Part of a small language model's weights: 626M tokens.
Each number is 500 + 25 x the weight over the matrix's rms, rounded and kept within 0 to 999. Layers, rows and columns count from 0. Numbers have three digits each.

# layer 7 MLP gate, 704x256, rms 0.0454, rows 39-75, columns 128-255
509495509460497500537448477489490526473474476504466467527472526492561481522497535511479490513507492520502541522484514478479529450490535498449538509538514503531484529516518498465471502487490476517529516503473463490536444488522487460494542493558507527522507533530482516532494526515491506501498534534482521484531512505491501496509488524505499525474510529504510484478487545502529485514471
457492459539471553530460480541516510510494493444493529490438516521530467498541488476503488506465475531512520508519440565492504488508464489494502490490507529465477500527484496488486488506486508503512490479542515543481468479495490530537460474455480480482522509474444428490509502533471486465532509470521512492449523493521523495502497475517505466503475504511503508516484492508538478516565
522474503484489491469511471498491493501545516551507502508515500473504496504476481496502521519550493536456475529552501510494564538515499527482497484529523528452513503481468509476496557466505507515501501492476540501509546522482509550469546545509519546470482528516500484496510499506480485506498501529484504500505456503534533480529492502506550535517491486465489497505506523500490505506531
502536511518507530502471508491500478466480477503517499487475496510508488455483502485518504485479478494531478523452481497524501515557436525492488448464527468496460490494491490524497502496480468494474512521532489489502471531460499485500509494488515511445496476536484529505530482462498513520534502513438524497511508510513488497522527480509506522503492486463499494516516467499549506541538
477500474492534440466427515535454498511513512532511462462485469510541531462512465485503477552517499477489466469493498482528460513520485471502481508472491508451469515528508478491498509480540516497470473501486510512512483464471517504523505516450563509537487533490524500481519546465496489500522477491458454545469536509513468499503511516532514491500504502548513479475524491478550518527487
504493541480496534466456501530489473492518474512497490486522479484490470512507485523532521496468453480525526482501508543479489539516478509493500477517488480501517490458498521514499509518500482481516510521481523500497504498455509433507521484482501523512525524487534522494449525519504455466484501480469542516472479512531492478546511473524455497529479525530549493431472504493502520453476
512496545474494504501487491521516495487481428487488482558490476424517539532519515510516494535527500469468488520506497487478538474526490518469455468498517470526476504505476518526500486505532549512475484507483510517486496520490506492546540500487509484520494507486491516534498512522474465526516515514435528490505526544508521492476562476559535507497508516498501501512503542553485495497503
488562451534489493475479478498518505492527492480518538498510424480507497510475494504475497520472477539493530469490506469513507516498471515443482527508536476473494567502501443513503516486499432451470503499547459480482496516535479485525537523488504495500473529504531507492523481526536474496532547441508468518514488516539529531512484502504524508499491511527493506485511500482504532495443
482502460522514495509469467533540507521511481499522516499503494456494529489494503421526548518520489475546545496490498501529481534576519519480503483512486465480491484537487508500522469508466488502469514473508565532488494459500505479526539488467518432464502467524497502500479506478510465484446515505526553531502554520481460475515474485498505499483483473514478504522445497519526527506467
521476530480506479514522492507492483552451459513484484457524457471463447554469501521503453471472465527548524520514445488509501499507499491530474525478499422504481503548571500492494476507512498506493537535492492465513472520461485492467499475481494463501501500520485531504505518524502534498530478471464539503520457500473485497516515475512476485498542495526544470510490509462559554515487
467461545530469530522500502495471441494500539510473498525509497508507484508523518504535481480486531500542506518517501480494473466519494509529501542494481499494481504534511511531509496510471521461524509538506511472515467518486485493482464448475467474472513456495522551481498493503530524497494532470518470485463509497446507489511536458513492476522487544521476532452497501511514522520505
526494478535483511496474508476486483503526483488500499475527534534539492546507479449511459532503479513494503526520553511453511490512467503520460465504494535490537452474488487505525496509493517489517448539547485493501521519517489498515517496497484467499552441514527499514499520507493505476503493506509494461513510494495498495546534508538476513504520470512464476516516471492509506480482
493486520498478499530530529468478506536465497492484462484499482519472513494490516520502468524494501463513492486534526502479506511515542527521493491481491481490516502500517481485500526464507519493507494507502494523495481492500517464482522491496502490550484515474542445543496493531526508476526499522490528483503497508516521476490464515543439523469528500479493475462489499492494503537511
482463529527492478498522490412517441467501522480524475514514474501485499468475511511489472451481491475472446481493498530516501537469506527512547518495452520517513478448530479472494516497511523507506502499494478473509493494508557481459525551477534478498486473451517504513478493507509515494529478478466501500492511521532511488569476486480469475482512528485477514515488501496518528490447
525507509500503497545499472477485478531531516472530536542497483510497532510467524518508472492540504471502512483476518477492481497497537535511494507473564494517522494526500487501431528517529483495529484510497498521516472498508451512513483489490518443529493507501459463487475519531509481488524483495480527475491517550507543463476512508502485496532519540513524490502536544517543465552563
456521509478506500484465515457521492464509515494455506529538540515494442467472479501525474487512542464519492505476501522495519552455465544495479490491519509526479484502526486507545488481529497515501494498497449505535467497489521526526487496524506553514465456509540490502484520465505552531511529514489475482487496480533520513462515543516497463478488496538481521448503499479499539539493
489507519485501486476550485482548484432491503499508448498525508495510473493495517524511478507493491518549544513505529537511525503475494517504530462516502539474510527514469456488486500527520554479505498505476468529515517498531526482524519490540469479522501505452488495481554483468505538506483475519472493510494464482505487504535492537490504540511476470474462514513479489510507505491507
553497538522560505442473523477516492489451491525452533518523480512506479472522452500494486475516493516511516496478534458511523498513505483507469492487462494429513536476478498534469491527494494499512522554504511496482446533504491473497487475482514465552545521477463486542463523518490500466521538521488498492476528481478498518518468508452501502487482459468460502557525469503506531500435
509522503521498512515469509523485499460523533476428544495476537472530529495526526509533505535549500470506508450511512497515469490487484474504517470483483538514492495502502500507507500471515492551481508474482487462524495503461510500526469512536467498528526508521514500499515445502473498551476516513474524501501505494525495517506467525523497447510515483522476522572519527526500503496493
470500483513517529478505515524461481480508498485465510510549500525497460495515479553474519519529501539512506503506495483523498496490465500513501477487514527509470487506501453489511508516529511492489538478503515463523483468517499504472539484515525482502516513520504492478478485455485520503487527480524452507520500513503516539495506487492503486535517524518455515485457500522511507495554
516536517485492519517485561490518469495478518493481523512489527539466470556543499463511488505515505495468513525545509510485528542476506449503528515524506467518521527517503510523485511491516502500522521534526463440482506534508481542461525496472509495475511488516508514487490540528505467483476464511513481459478511514510500504486491523468501506516511517494474458487527508491525495539535
521521449494514473502495496484496508493480501524505517514495476521516495484521541509485505514476519484519484482499488520485490501465485485503526528480508501497498549479479486521522497493501518491505493512532490509479484487494500491493478505446499498518489539520488517510487504444510488461540498490513475502494493501483483544522500494458498497526488507507464522488489503507502540522486
473499520508449505542470516474490519479531529497517513494516468468538519524494517493495453461503548505496488488491529488478488525490478494516529500496472523501491480559490475481531551540485490476480505524485480477525456500482484474504483498507485470511503480499532529510517513495492551519481497505502504502513513502478512520506478491510524490502507511475518503482494503507476502501518
463485470517462456516476490537492517544515462452492536509480515474577471475528533501504555513502503511467505484496489465509486460545531467502484490508479509500536475491534486472518508494446453498486512514515489480501493532533483465499469520524472510482480471485532503516490462541492505560470555468509488444502523468520466481484463508523506505495442486496477464530524493496528532496516
495493511524505500491486455546481485566481496488505475515450555485511504478463517520462528463526520490489466529496504531513457536451516498488493503512556457537489489509495478488492506540471519504535520526456514526478517483498481500474548502517461461503460502472503531476460481538476487511530555545491476549519522530497489460516501520532501481469498508513476510522533512487495470548504
503492531519496512513517467505526504500475506462521494436503511480485517510455519508498511487489483531516519521504495511506512457507475504512462535550513478496486497489498444454466486457498499492537479525493531553499526477485509500525497504466524550490429487503483547466520493502477510502467505481484522498477465507520483472515530489445533486472507476485516502483528485535445509482482
523472532498474523479480519474475482475501501516482527538538471488487509512509540470466544519486507507496530511480550565541496486500460521510496521504494546487463493491502496480504497499503497505495455530493495503490490514531571483488523489508466497501505435514516470519471488476504517480472526507487498514522541535463512512497515495507449502456467516469508479504491496466515458508493
466513462526493537529523507470485512470501459503484512479457532548480523475464480508502502551483465514531513490497516509529507486533493521512490530501501495492478496527511506498521463481515480510507483525504501515449533521486480537521475492482487495507505499492490523507459482506491492510457527503490486507514484451464502498510491511530509491487524459517508527532500569465487468460478
495458508456497507525521514495497524468559485482492477511505480461515466501490526473519467517481526488557511487532539519486511526518503512487491513477486563469461469516503498481521484509516520540558459582502511477512525493525487482518462492500501484508463482426458464527473527548444499515506544493510488506453503525477498517484445519488514504544506492508538483534502501575537522482475
478499483497548508461500490567468502533498508481545477490507530461507501545504508509493466488519459523498508500491493519524494476515488568513526464505509470496490511508469472483551520508528516514516465509526508549569536493506489495513518500515501463496476504471512509497471516506495503520500507499493485507465542497499499430487479497488499506484551503482495558457517516463532478522492
499462510463537499507499521517468500509480493496479486516488493499522511491452480491497524513478482504498492512535502525492525467475458467469474498510477468464515504482515519457480451512473498509476476520491479488491506504520458511527475484489476520514490503455478486485510489501533534504525481477512482491496503472506475477498520513527488519511543489498558433503525456530518487516514
504501472511519472505493522479504480493516468486474530518531498496499521528478501503476499443502489491543491502525508489518468476461525474514523526502513531482511520491509486491467494450504526446490507484543490480500522507510505502484497461520507493508508462503500519508556478516457467476488533571511488507492468453479481494533494517442551486485483504523495449497517511464461499497493
463514515520488489471514509518514459489496504488534486473455533511556474531519552479508502507495512454526519457494496470512506538501523531439460513514484475515473524527515515477499485525506515458490539462477483478498488463485467490526479493540543465516520509471528467497496488507492515530498527485485482527443458524567471540469515502495489511462486530524533523469522487443491465516491
514505502503478487493494544508497526512509506493492476500451504460474514513524452479498533509485507510509498534474506514496494483480447472504509534529545527507489519525472518444497485494482514495494528510471509494491494528541527493458476529528496468529527519460518506516516522497482504503505477483487473511496544464468501511506503510487518502481506457492490470522490514501520480508501
521517518498528485478499504472524540510435560463530531517513494493516520466501494554454525497512500522471527508505477478503470473509453498452525497521500442493511529521512512478554537478476474528466513464506505486529525519514540495534550519504509477476506481505488473554500535504520496499453520443502462513487494511491512470537509494504489471473512504485490518464461497530487537533494
509493513541506511487517492508489469535487499433526509486521507514467527517510485487494535453522514572517501547518477453520557484498487471468484494509476503502509510520522523535502490501510514494504470517500507512515518497508489499485479485494520502490485508503492550480499492519505493497537483530515506500475463507499539493469505493498423491489503471496498492539515511506540480525479
445515531477547491527496481550462501510513507452508444510465514522486512511496439495541459474468522502519521491451515508509472488529494511487496485509491447525519476504538513493541544507521513485545461467470487479473506490468513476535494526533541511483517435525474518468509523490477510488499490542505454531451519525524456516505492500506492532549508502469526461454506516505521429496500
# layer 7 MLP up, 704x256, rms 0.0454, rows 39-74, columns 128-255
516531512469518501510531513494506508546480510521508497515468467477504504520491480503514487492500479487504507525458489482473508516548535497464494524506461513494485486458505468473500534483486474526495517480463466510501485526532502542500535487546510528521505477504484475497539480473490506560494501518516503512462492546483497469489488518476507478514508494505447547512497508512461520476476
510498481493463498474483528540524510519467531499506525488520499466496478492488498482512515504483520518488509492467521488502465517484512501522501549474487530508491504501506488520478526478520521520533501507495521485472526522560473475488475483521469512506509523493488519547533492484506506541537474526529468479516499476451536546523512514528496510509558537507484496512491494521489455490493
499450473504445460474504500552512503453533490533502522520542510491522471485488499509452498484500504492498481515470509492478510506532495523496549463531508493473507470481489481528540512489529493486515461528513472477486516516503521485471485490508545489455505489512509528522506513498467534540517522561482494513508477518510514520519507531558469513548498492526508486551484519532502497483508
514454556532488505460499528470509460450506519558511516491502486496517470486523502500484515492512494525496494528470515513473525525479532514491502493479516512460445479522475497544535532457514495543531490514521507505516499495537515486464520507516530513478494516484487515510511448520471524484505522479498534522503511514489488502494473494506517488552483504521525474488509491499510485501500
510510499541492470514473480496495548512487494480531479476485525537475508473482469520492483494502523493519531494508481509512510499499483490527509488478495515517531537530492514502482517515487509464512512501508496488500493502517498468479497511463492507468493504523499484444523483492505449499496554493492481466458529538483494481527524489506524495567506479507543473479495479543473486488485
485478499552509507536519515505509504526454502511507545482520492491459479497489512477520499525534559510543526487517498509492504448514476506473493525519484492499511533479520464471486478457491525549473528529519477507519508470532484468479539504498539464510497493532509517509539469465523522482482449513513487555503504508479525457485464517496539468475505480516493489481472500473466470496463
485451518489505469466479511521498525492513471505515552530559490502472498506484497493518483492496489479440509478508479455527540529508513552500496474459537502459512485483497521454516477534507543532475478512468529538564510505517489556514499510455514522494483473468513524530497472490508536549498501520517476483491487490488475462498497500452538535499504522477488465457511481509492479499505
547499519528520449456450548507475469484508423552542502515525508515459454461451491512512523438487494502497499530436480469514489496509479483518441492521462486496481516489515466498557495443518494498496498485496463501516495513529503550501530519518509501498499524497533530509503500513494528507527511534484518520554544491523511487494499505509512524481498485536557496509532507527510563525474
526543459467551505505524508500531486523517495500525490497531521497511513517508504470492519493486504495471467470513526495481476513504512495480502510519510476540557507489515540487486504452458509528462470512506469491483505510490475513508481508533468505521540490513505538490455560496526429529505526512507519489536466518517487520471509502483521494536544515492504470501459541513473521490515
517468476477538523517523466504455544463508486532524467531542533511495489506503505487507499519475531486472498484514489544550458465501487522529529505491548460542487485486507510504499511524489501489505515519495461506500507486529503489493529471497523473488510511486514519536514522434494495491496555493492490516510503543492476514529524511497520533484476518453481541552495521524492501504536
476471539521491491522510550494491487460481526484464457509503493498519487492489514518509479544509491500513501513517503522519517483462474485496495479484502530514486537488529490477478523507537491466497539486498521499524469504483530510454491522468501466509472480510501470493500480492539481546519538491478524497485494503496484518518510507469470491473484516498532485518520490548500513533497
517520457508486481463470529503528512471517478472474507461503517536484477520517475483505527436565474488558526538499452501473528526551502518532494484508471513505544522508500489533470469545513496488544489532541503544519463475443506517475544492519537499474527517515468495521488533494500498508461488519469496435510496471507485521525567508511491531475527502494519498497496434501504487447509
499517520469500529500525505448522483465470478515463470497479491543506481515493499495490498512518516510475537510465526492472557509497497465524491522508495505540484485502508473486471523529457517550507496518501457514489497526478497490508482514503496504484526488507472501490537481507534474512498463498457545483510521520505483500477488525458486469490468501505551498543502518525480478503509
510490576510511506520517463476519496464524465507510501487521500517481483487522479572506527492521502531506531480476517524509513529515491490489505495542494508521518557513493492471508497493471504498504490529481517511496484469536540522507481539487504488494521520537460508458466504507514479481553523463523521495495498510484533484507506478490516513462482493445519497516518486482499510501529
508464523519485500481522490498442497478502490525505505495474537508506469540511490516517489490489555535439514553509527457507527468467520496529478452483493511532478492452533503504523491482503497505466455499529461450470524462528503532501489471484499516494483500487475503479563511501510545486506512478537470510469466499488504495535519541496508514500491514492502481518488498522459501515487
512500487518485470482510520497504509462460491511521504510475520541523491516529536466525493529509502503492461476506497482499509501483509478473517524514524466494538495514528510526470488489478519512504485463461481463536489554520492529505498561496450534513485514484496490512484514470488526458457519483523520453478554559520492537477511528495511488502527501548518482527507501470473450443528
500491516466470518478486548473455470469545487494499493544459496480528492476503506525534473491465516482519446525500491515480523490482485484476483489534509496450543534501484527496507479534486476524505501508460493508490487519490531532469480516463489455494444523469508534493510458524492496467507512507512522521499474511514494476498482474507460514510487528495476503513507495509527502481473
506479570474520509507520493505482502506476525478491508515475488486477493489502526507478523489444521453548510490481489543463553524532487501522499540477488514548509514473474477534527536538508481460476476473464497456488482492495501486496486512537511518513517491518522492485526471533513479490453496503501493483501514479476507475490448520508524512503485488450493503459486489521558537497525
487502506486505490501554465443474478537494507504503475522527496509541494536451492517505539528493493498530496477517521459505484511477503486517487477499522483502513503503518507467491446498529505491525464501493499493552504484496522517499538484511505525560463501468524507491513486454522462522517512520480544507461486527526518513499474487517541512516476497481490502523474497482460461517456
550505496523504497473454497519499538516505507497486520552502484465469529499501503490466504463495486489550520510472535498474442460506489499524501500529486546505499497536520449495490501483502548466480497503503498481531492445490504529513541468469493489512525509500500502472564498446500510536522509481534483493496521563511502537493521480519512504525522456488486485499451517506481492457490
504481537465467507451476466461550488561530497503512478495477515495509515494462533555548465483486516514513529502452505501483492522498535516499450497481494475515497459478506529489502490506496503527510526468511512516466471517497549532472531506443506482501532556487509481519511517528449510543521478510443573503486487514461567498524494523505461495515499519492487498500492441515501465526510
509495539532471518507474515509515494527515494483535469474535509485509529493492524507469496467508512525485524496495513505504516504476511537478539501505478546484494443514466532493545511476490472526451509507498508470507497503508462536518468467446550488481530467530494490507462486518496515501464500497478500477531516495497498482496532506482499512465509471473485475480528487514525450490534
485524515471519486535521495493504475479460478451541474507528494479559490520514529490496496506505472528468523484504457508461513558497536488509528551487502499499471513493462466485519538472505482525501498505494491512488482513519495460487502509510490509476482480471534466510504510548503473489503506495475525478512464545457498486498496452522479495490486472484523530489495466483458519527464
480531508509491508530520498482482523547532509499494516502468502540530550498498501506537515522500526467456491529488504544515526448491517500538486494522545485469549477492536534550503507470497487495500508475492478495481536531519490491464470499468540487468490493517535499493502447508510524471544548525493464509486508492477503492487513492512533456503493477523493501532527505499472494534477
549456452469513478468506461494494470496471496488486495487486504495546478527436500501508486544490481535521508491525510524519477467485476511489459486466518460474458462537514494536527518577500499481495513498533517488498533510494495498517532488506485520488467486490515509512492490477457481503585509499509513490489458450509488505498527493482519519494538506494504570515494466502503452517472
518501512503455510551489512508462506440525510516475486472507537443541474476518497509508483518479523504550474530494492484499514528509496486529500484505507552495470528547532532465520505504458494502557526474510469510498485495485449481462495467484453507495459513499490497487500501490450477500462481488501494456469538528536492481502459479520506500480526473486514499494472508508499484489498
503514478483484499460502507510508514493474456513476444490516499483512492504483479508501473520478514500491558482513477437517546509489509483502510428495481495495479541513479507482504493531501502508513488495482542524498518492522534471512495518504533538520511481506463502458501498495500513498518492507502569509505490496528504473491434537487492503503509477482480494502515525520502472520492
484484517474510490540478521514530498528471522550485524523511502498559482552468521494498489479506517495490529482502482473492495486503551488494493503518511501465481501556525509500521506551522509504509458492524495515508488475487494485530525479501470494513520482472493495479478505508512493484513453471548483478490515481462512500489487507508509486551530511524549505447530546488498500497516
502503497509486497490500529522520487520505494480481519485508509516518526501537530490530532542515496485500475563483504445500479504506485463523498537533477486514512524495481505508493493477515507471460518498507553479541505476491473537518508464463548509518418538565462526529561538520524528503523468467495552495482548500495544508457495490445462542508504530517463521528495508454515519517527
485541489483504561516473526514534521452486518513490478504494480505498503530472521498524519501540508516464506513483482439470489497484551487512479470536528499502491554521498476501530482518544512500547476528494502540488516478478473509510529455514476493565495541525488446512489471505506503495519470549469501486498527492493525482469475510482447462506489483486498510473521496545515525504498
507522486532524476523504517469506505477567484539508528519520513526481542530492500471527503499508482494520522516532492454500540529517540534464483505503445500485515471512481534494492499465519499489465521515508542500492475501484473517473515490504515486436473498493510506471471471508522512494453496461485536452504504503500485484475514531479490500534541511492491473466507525520533461475495
506484494487499494501481497504457555516514504502469472492516524467469497526502493505518464499523504488507527493465429504480514493468486538507511474534469519535486471500459487452493527483485464497498461521492502474477491472454507477527514484492521471474532484498495513491516486512521493512521465430519476516507555513505501523530443504511491508538483500523491547483474510499516493489500
533506504470507480475487536497524494481521501501467513552561477491516504480506461505506496514539517516531495490495511560480488488503533539495548494513543477488500489505458447537512513505454506523504445512503501496474476513544538524508521529506478499493492491534477486506498502485514504466517465470490523559424484517480518508532495497509514489530484483456480449541450538559494493496512
516439481523504486480497500475511471473508479504501483495495508478487504524505493509495526502478472507541523502494488495509464477469522525501499549491471493515456531498485512503473525472492486484505512494506517531498465500505469490514529450517504510509507502495478464449483535495487516468482520515541517500499507495503501521489481488530538470500571548468513490532486495499496468491497
569534540470458534494488476511496448519482518510531530502512502509526485482465527530501508498458487507514522452540481487504491476534530470566534459531469477552524537504534524472489513456470526517536541459471492472495531514495519519508504499464479533472495491503461461465513461488520485514553536497511539542545517529492497520457471487504480483507486450522466505546542520500498527498475
510512471508537482506492473485509499516489520491466508502507460506483484453499521530496499498508513476494505522538514518475486561489474526487447513489474509458549488532519500495483532492503537487478479525481499510488471542494490521537469466544491531507467484526464477489470482525457479453537464454517489555484472500456516512473492528473484486507502481475546530491537472512486502462477
# layer 7 MLP down (transposed), 704x256, rms 0.0454, rows 39-74, columns 128-255
468507501515468499520485469505498505503424484496532482489486486517483454486507473486495563489468518493518502487488509499480507505480487482511483490489524489488530507514500504525512513533532485526445488529528461534465514479463496555516472517440532463472505499486482518466506489478500460501516502486490532490477522486505490529482504505488484479491457481500482497512493513494504465504556
479526504503532492495507538532482500508482499480473511517497468505493498507512481472440514506532499513490495573515469495502525477491492486476525490507533503518455485451489519492537470528478477489473478483522548491463459527558510525522492481488504481501521473520523490491490487471494495473502519486528506496472481466575499527482491472524487484499501480540498471502495475459540499535516
517528568492520499499473515469470480535528507478476515510471492512465501489511501524528478480493536482530534509508524507492429450518528492486496484507491481526507500519532506517500473515479486521509463480530508497497477471495519486489478492526522442552528497502502469493491517504495485474494513481520504511515546525518480483479527483508460506506520509537487496522490469479504471509478
475516469491535480529527524506519553513549516481498474502491555494470517512465479475537483490481507478492521486553481487527496457481521470543538524515490530479541481529501507491495459490489517505475478498499484490476497495485500504519466509488496518482505521498512460462520519491511462545496524510521483481521502475506511502508473513526535547444508505516548490489489524474498474483486
470500526481481442471474530478494505485498524514549514509500459498540497495515469500510522508491475472492456485511537454486481493526514453538494497481508496488497475523483484463464475509489502505540452483484493539474492509482487485491513542499528512494509483505509451508525457511518502520495525464491474523506496519522468562497513476480512492481545552512494469474530520500504475484507
522466505483499505484490511536505469484544479500473479506508488505463497498470503554539524499537505479537549491470507482513494496513537542507486472514512474519507469503490521529511534497492525469495533504502544479546537542493522480548502489471475483514551484538480501502517477456502454473515508491447521460462506503512507501536541514488509533519515500464510504492494526521510494472472
509509491552491494504503454467539515489453480474523448521477551535535521563550560496468494506508524466542502487499491511486521473496500487509463483462502487509497490494511505514508515522499519538477488519499497506485483477531469493524467465518481496526508483527509494519501508528485440468520468517464506487520523510507516523498498477508470490500530483491487487517504526483464511500496
466498494522495527517465566472507568493509511499513518537445510485549470485501534478524469526455460483494452465466433528517487491498507460550458500512508541460534491513485542481500509560514492542506520497482473535494462486484505484520510505543501474500532470531528442550456478525467492492494526519490555484491511498492498491504531470477561496509515454487484539531498494505485506503528
490510467546526506481452476533564477480519499500480472495478514455495538464497466473503494484498512504447488490549461534464494483505494495519491573496535539543505493538474494506508477494505503486508505512501558511493473486490502528486473481504500492484480496484471513492518541458513512481480508479528423465448487531541537485503509459497513482490458496546481528525505490515513481511478
520485524523487486514505479550539511465436505511535519522521500491493483498495509505477524463509498482491507492491539481502534497482499509556533458494503462465490522497457545464499459487481520496490524483443515500508523497508527494502501487478476472514470462514509490493523513487502504498516507486515519524470506537472479520518501516516426532526488510511529520517471527520473533499485
536564468483525505475485500506522528528516497514527491519500496522480487485469450497475488519502453497472481481492516504502497529530499493456476521497528495471526484479502472488492533492503518514478483488517482510450481451500489502487563522524507492511541537509464476516498517517478466448465468512508467482539536507513474530515518501490534499519556508501519485496519492512497503499523
505538521458520495518491496474501505509473524536488534537498502475458511496495538503486517500451479482500476510499445473585512470463519492482475519511520462494479510518532505506505519470510516503497577476442536502479506520504507518535501537533493516484470517483490469522510520479465514516501493473472479557446527523505500492483503482477539508505480537496511510470482553529448489536531
506526515487476500501485479503526541496471500504477470508545459495507464481468521496529544516503480493501508506536485513485483525509542509501509470464499475506490543509510547486514483509519450479533506551494531480524522516492514487505508491531501526515436467487511483535524473506477463490495529469517518499491493515528506513466505509470499493480491513473513500496513499488499473491487
492473516537473448510543521468499460510453510499497495505549472483480518500494512507501464488528481486490497533513461516503545515487496502499505500506488485520500500467559495496534508508506511524481493506462489477492517512509540500468508488530500494515505511446532479473481488512498520494494457495474478485511553502517510500520463503464487511535512484461456479509485465501469473507457
478519509487517531525487492480518516495523510517509498527510437481515500527462493476499475519506451467502506485451457514519449495477479554478508542510516526473467454497470506477479497505526521498496533518500514536570482456497469473485496502468461487468533482487535478547508477474522501519510484490486464510499518483473547509476476493513532487523450494489450542520511456551512469471498
486514519511500507520516516538475460501532528523490449475520504494468494523462510541497489476484498490519519519509492499509478495502445510500529505494459505513479507526499526539532529542481509510471503545459499515493542474503515483496458455493501535532541470485476504487547494515510498487496519465499478486535476460553501488545488482520470511495488419484499512516487489487535530570492
497527495540519490498522511498507537490474478490487489496542504510514489539552475503508515496496530469507539488482488520491503435467530542490519479480536484537508491502486510510475478518553509510480492501506467485515498513516511488519499505535494527465521516478483484466516498459561486527509492511537526505551532484484461522497527481502511550479477486513465473494473505490528492507490
485547460487541483481519452514493507478470537546504478523517482513488525491529491525485513489514449465469490449509476520474466506516507507502500504512532523542504508541535513499537492486492487506510520502483464527520545485484484462526505486483511540479462501465568494454507553459495501493476479517479538514482489555518489519473556500500515545504521542533481504471463521508453452484471
492506519499519467505499501522472541469525488453515526508481512515468486454526484467507512473489488478493498519516466508450515476497517498540535473532514502506506467508495513533542511460499520497459548488488524488498501477498474502525496527491518490482493514519487501512507492474420512472478487517482520478494491457532506507522459511507506472488499545505522489445510522524488497515510
512502546485487471492481495510484455471450533517504497499471541469482517471486518546476491497514546519508514498537488493470501499493505482521501534515487483459513480509487506488479467468508489496524480510518474507525489539513477484512489534508477538495473474477513511521479493505508477495524476536486544471483485504498473476500507540480497515486531477526552528484522512508442504499498
482490481535458556455506508530500538487531506528506550515530531518497528520503517530495446494514453500510495482495452479483450559496520506506515475507496493514518489465513493499448491528499483478547535522495496550464485495509507533500506520484512486492496537503510468475518568507477506556473475492465497468488516500464494492492527556457507481486519501467532512493509476464475486484487
519521499487480506518453489514485507504518521531452517496490476528524479506517477515522509515488459480520498503496488533507478470508553504522495487479506442476508524514578466509475455469510537481515502447526522512470514495482518519497547531503492499505471514498489516507504504476480476512516492532522520522505511531499486500515482487497449533507497541544492545478487510495488531534489
491469518515521515481498508484518517512529474504485516473495497500440502518483500499502519510513535496523504529484535475486538443508493501502502508501490492497498499507487506461478505501491519465484463534498483492527454534488482497499469475462472494495490509471498539494530461539514499462476480458513526504492534463502475522476532505478510527522471519466476509490502457525522494503534
525484510526555495506507524476510513491494518527523442499491476465456479521463535550553503513469492522443556503534493546499461523461483500487478514465517501523530485517503526526498475501484492505520466506544448515498495462485508500439487475512550513480518513493504502464488518470457534515464478497493486533551465521517530464486478523484451466482509489488484469485488526511469515519482
446509529489486439536473479511469526496491495551468506481500508492500470524541496489509535525514505498451478480530517493536482482527518491515493532525463505475522531522508466500455480453453493503476483449540503467470457482488447516502496468498483534501501465512505480481508480508485489535526455470491479445478559449511496468439516522528484535529481529502518505489512513500563501479517
479446528468506454483499515486515527486473518518513515516496481492470507497483529480482484489509531507546522477479534523510459505537468531503513490495506453504473477507485497493455486493507507478499466552536478496512478482509528515511522501510508535529483482531515475475511489486499507490510505489502518554535494532513492486493480510510532480485453479490494481515481516510480505529523
505473492503505524526481500491474506496564489513497559524494459494503523503473545493493532506510463529480513500516537551531467470484479508492502581467497511474508475467498488498517477486470520486490492475460461489503481517490531499510540497490462493506500459537515480485497481498506475504452505509485488506506497524471501513501530516511501483482465523511523466517495494475486476472503
468480514509535464486482542503501473495507510520528463529508504462471500500526509487486480471510532529458471490523486501548466509524518523495492491496485496513519503522484551519449552509456497475515522513551516514533509503464543509492521515467528501507503521548512522512451498488489520505528453503482489500481478520468491500541515513471476506486505525488540477509510543545467509484521
505540574508473500553469519493471535472504471472493493474531510488527470490471487510514466511521492428495412528460515513518464488482536478529419512512484533498464523485453522498474480527500446488487555496492513464530488493521491526478494505485477508530502468450513486504585457500522552517474517530515494496527525493510536469475502485577473463559442484510495483448482497499461543487489
495477507484516496491492496500526507524485513446521494502495543510467480483533472457473495482473512495497483511475494505496504457532505525433508457480478489456530478455506537501511519496473479480447539487479511513517460484532505491504495515487522509502519476510498479506481522496524498548489491499520535458525503478496527494513499470510531500429480506497524463453536503477510544474522
493475482507520507488475497523512529516479528489478479481481488486486499520465504488498482462487455496528488477512505520510499505488512530509514485483497487510506479518513501468503553524470504480512511491457493573472551501502499518472496488513458485456451501481506512507497526505508514503504520488508449524470561490478526475547531506468476511503505482511476475494506502471523515529493
481485480538490488469535509523492465519512420545504564519501535561526521532471494529483508496515482474503471500548498501474483502464494496542550478518480482496486512546472473477490493487530492479489501510526531489500516530505534495473529488524556536503532449529476495511533553509449505498504494517503492491510508476487519505532485499483519476475533474489508514496537496518465465475502
481470511484503499492496485500484531553487465529500479516478483510491480494457507494450511500500483493520522526497506516493496496548500487498525484527506515429529473539512491511501464469511485522473494485507494505491488518504485508488487515475512494522530517459531470546523548513501456507505490521496485481476494485450527470496488522506526516523484524520454457498535491483511478478465
511496521518479494511488504483488552517561487489498519490466502476482497485495508492482524517474531524471486536485498483496485487509447507498499497489510520496531494532471509489494483515496533466534511524447486470439479500500522507500492523487511487502498492492492536503529513507508487513501514525481515468483510486499501511494517512513519491534522462512489492486522525526544480501519
490526478501526543517516526517480512548504514496485511487522543527460503472498508489466500484514510503463495473523492483504468507503436521496516500517515499524496463537459498511494522517526509446500497524475485532508499491502505539498516468495521443518517508493473515537516523523515521496498424538489494498496474480501517471534520531480519477469485500505492522450502476509487492552500
447563484475505496494479521540492561523464515515549503532536479507545492498502494438464468530529507468470510512488545468482529479489555467489458485505508507509499501471486516541485498539513485485487498511506488510506514465529520545527487479472518492508513491488479502575501502488546499483518492521480468528497540521533524510487529460511487461524539500513479478509530510525491498504510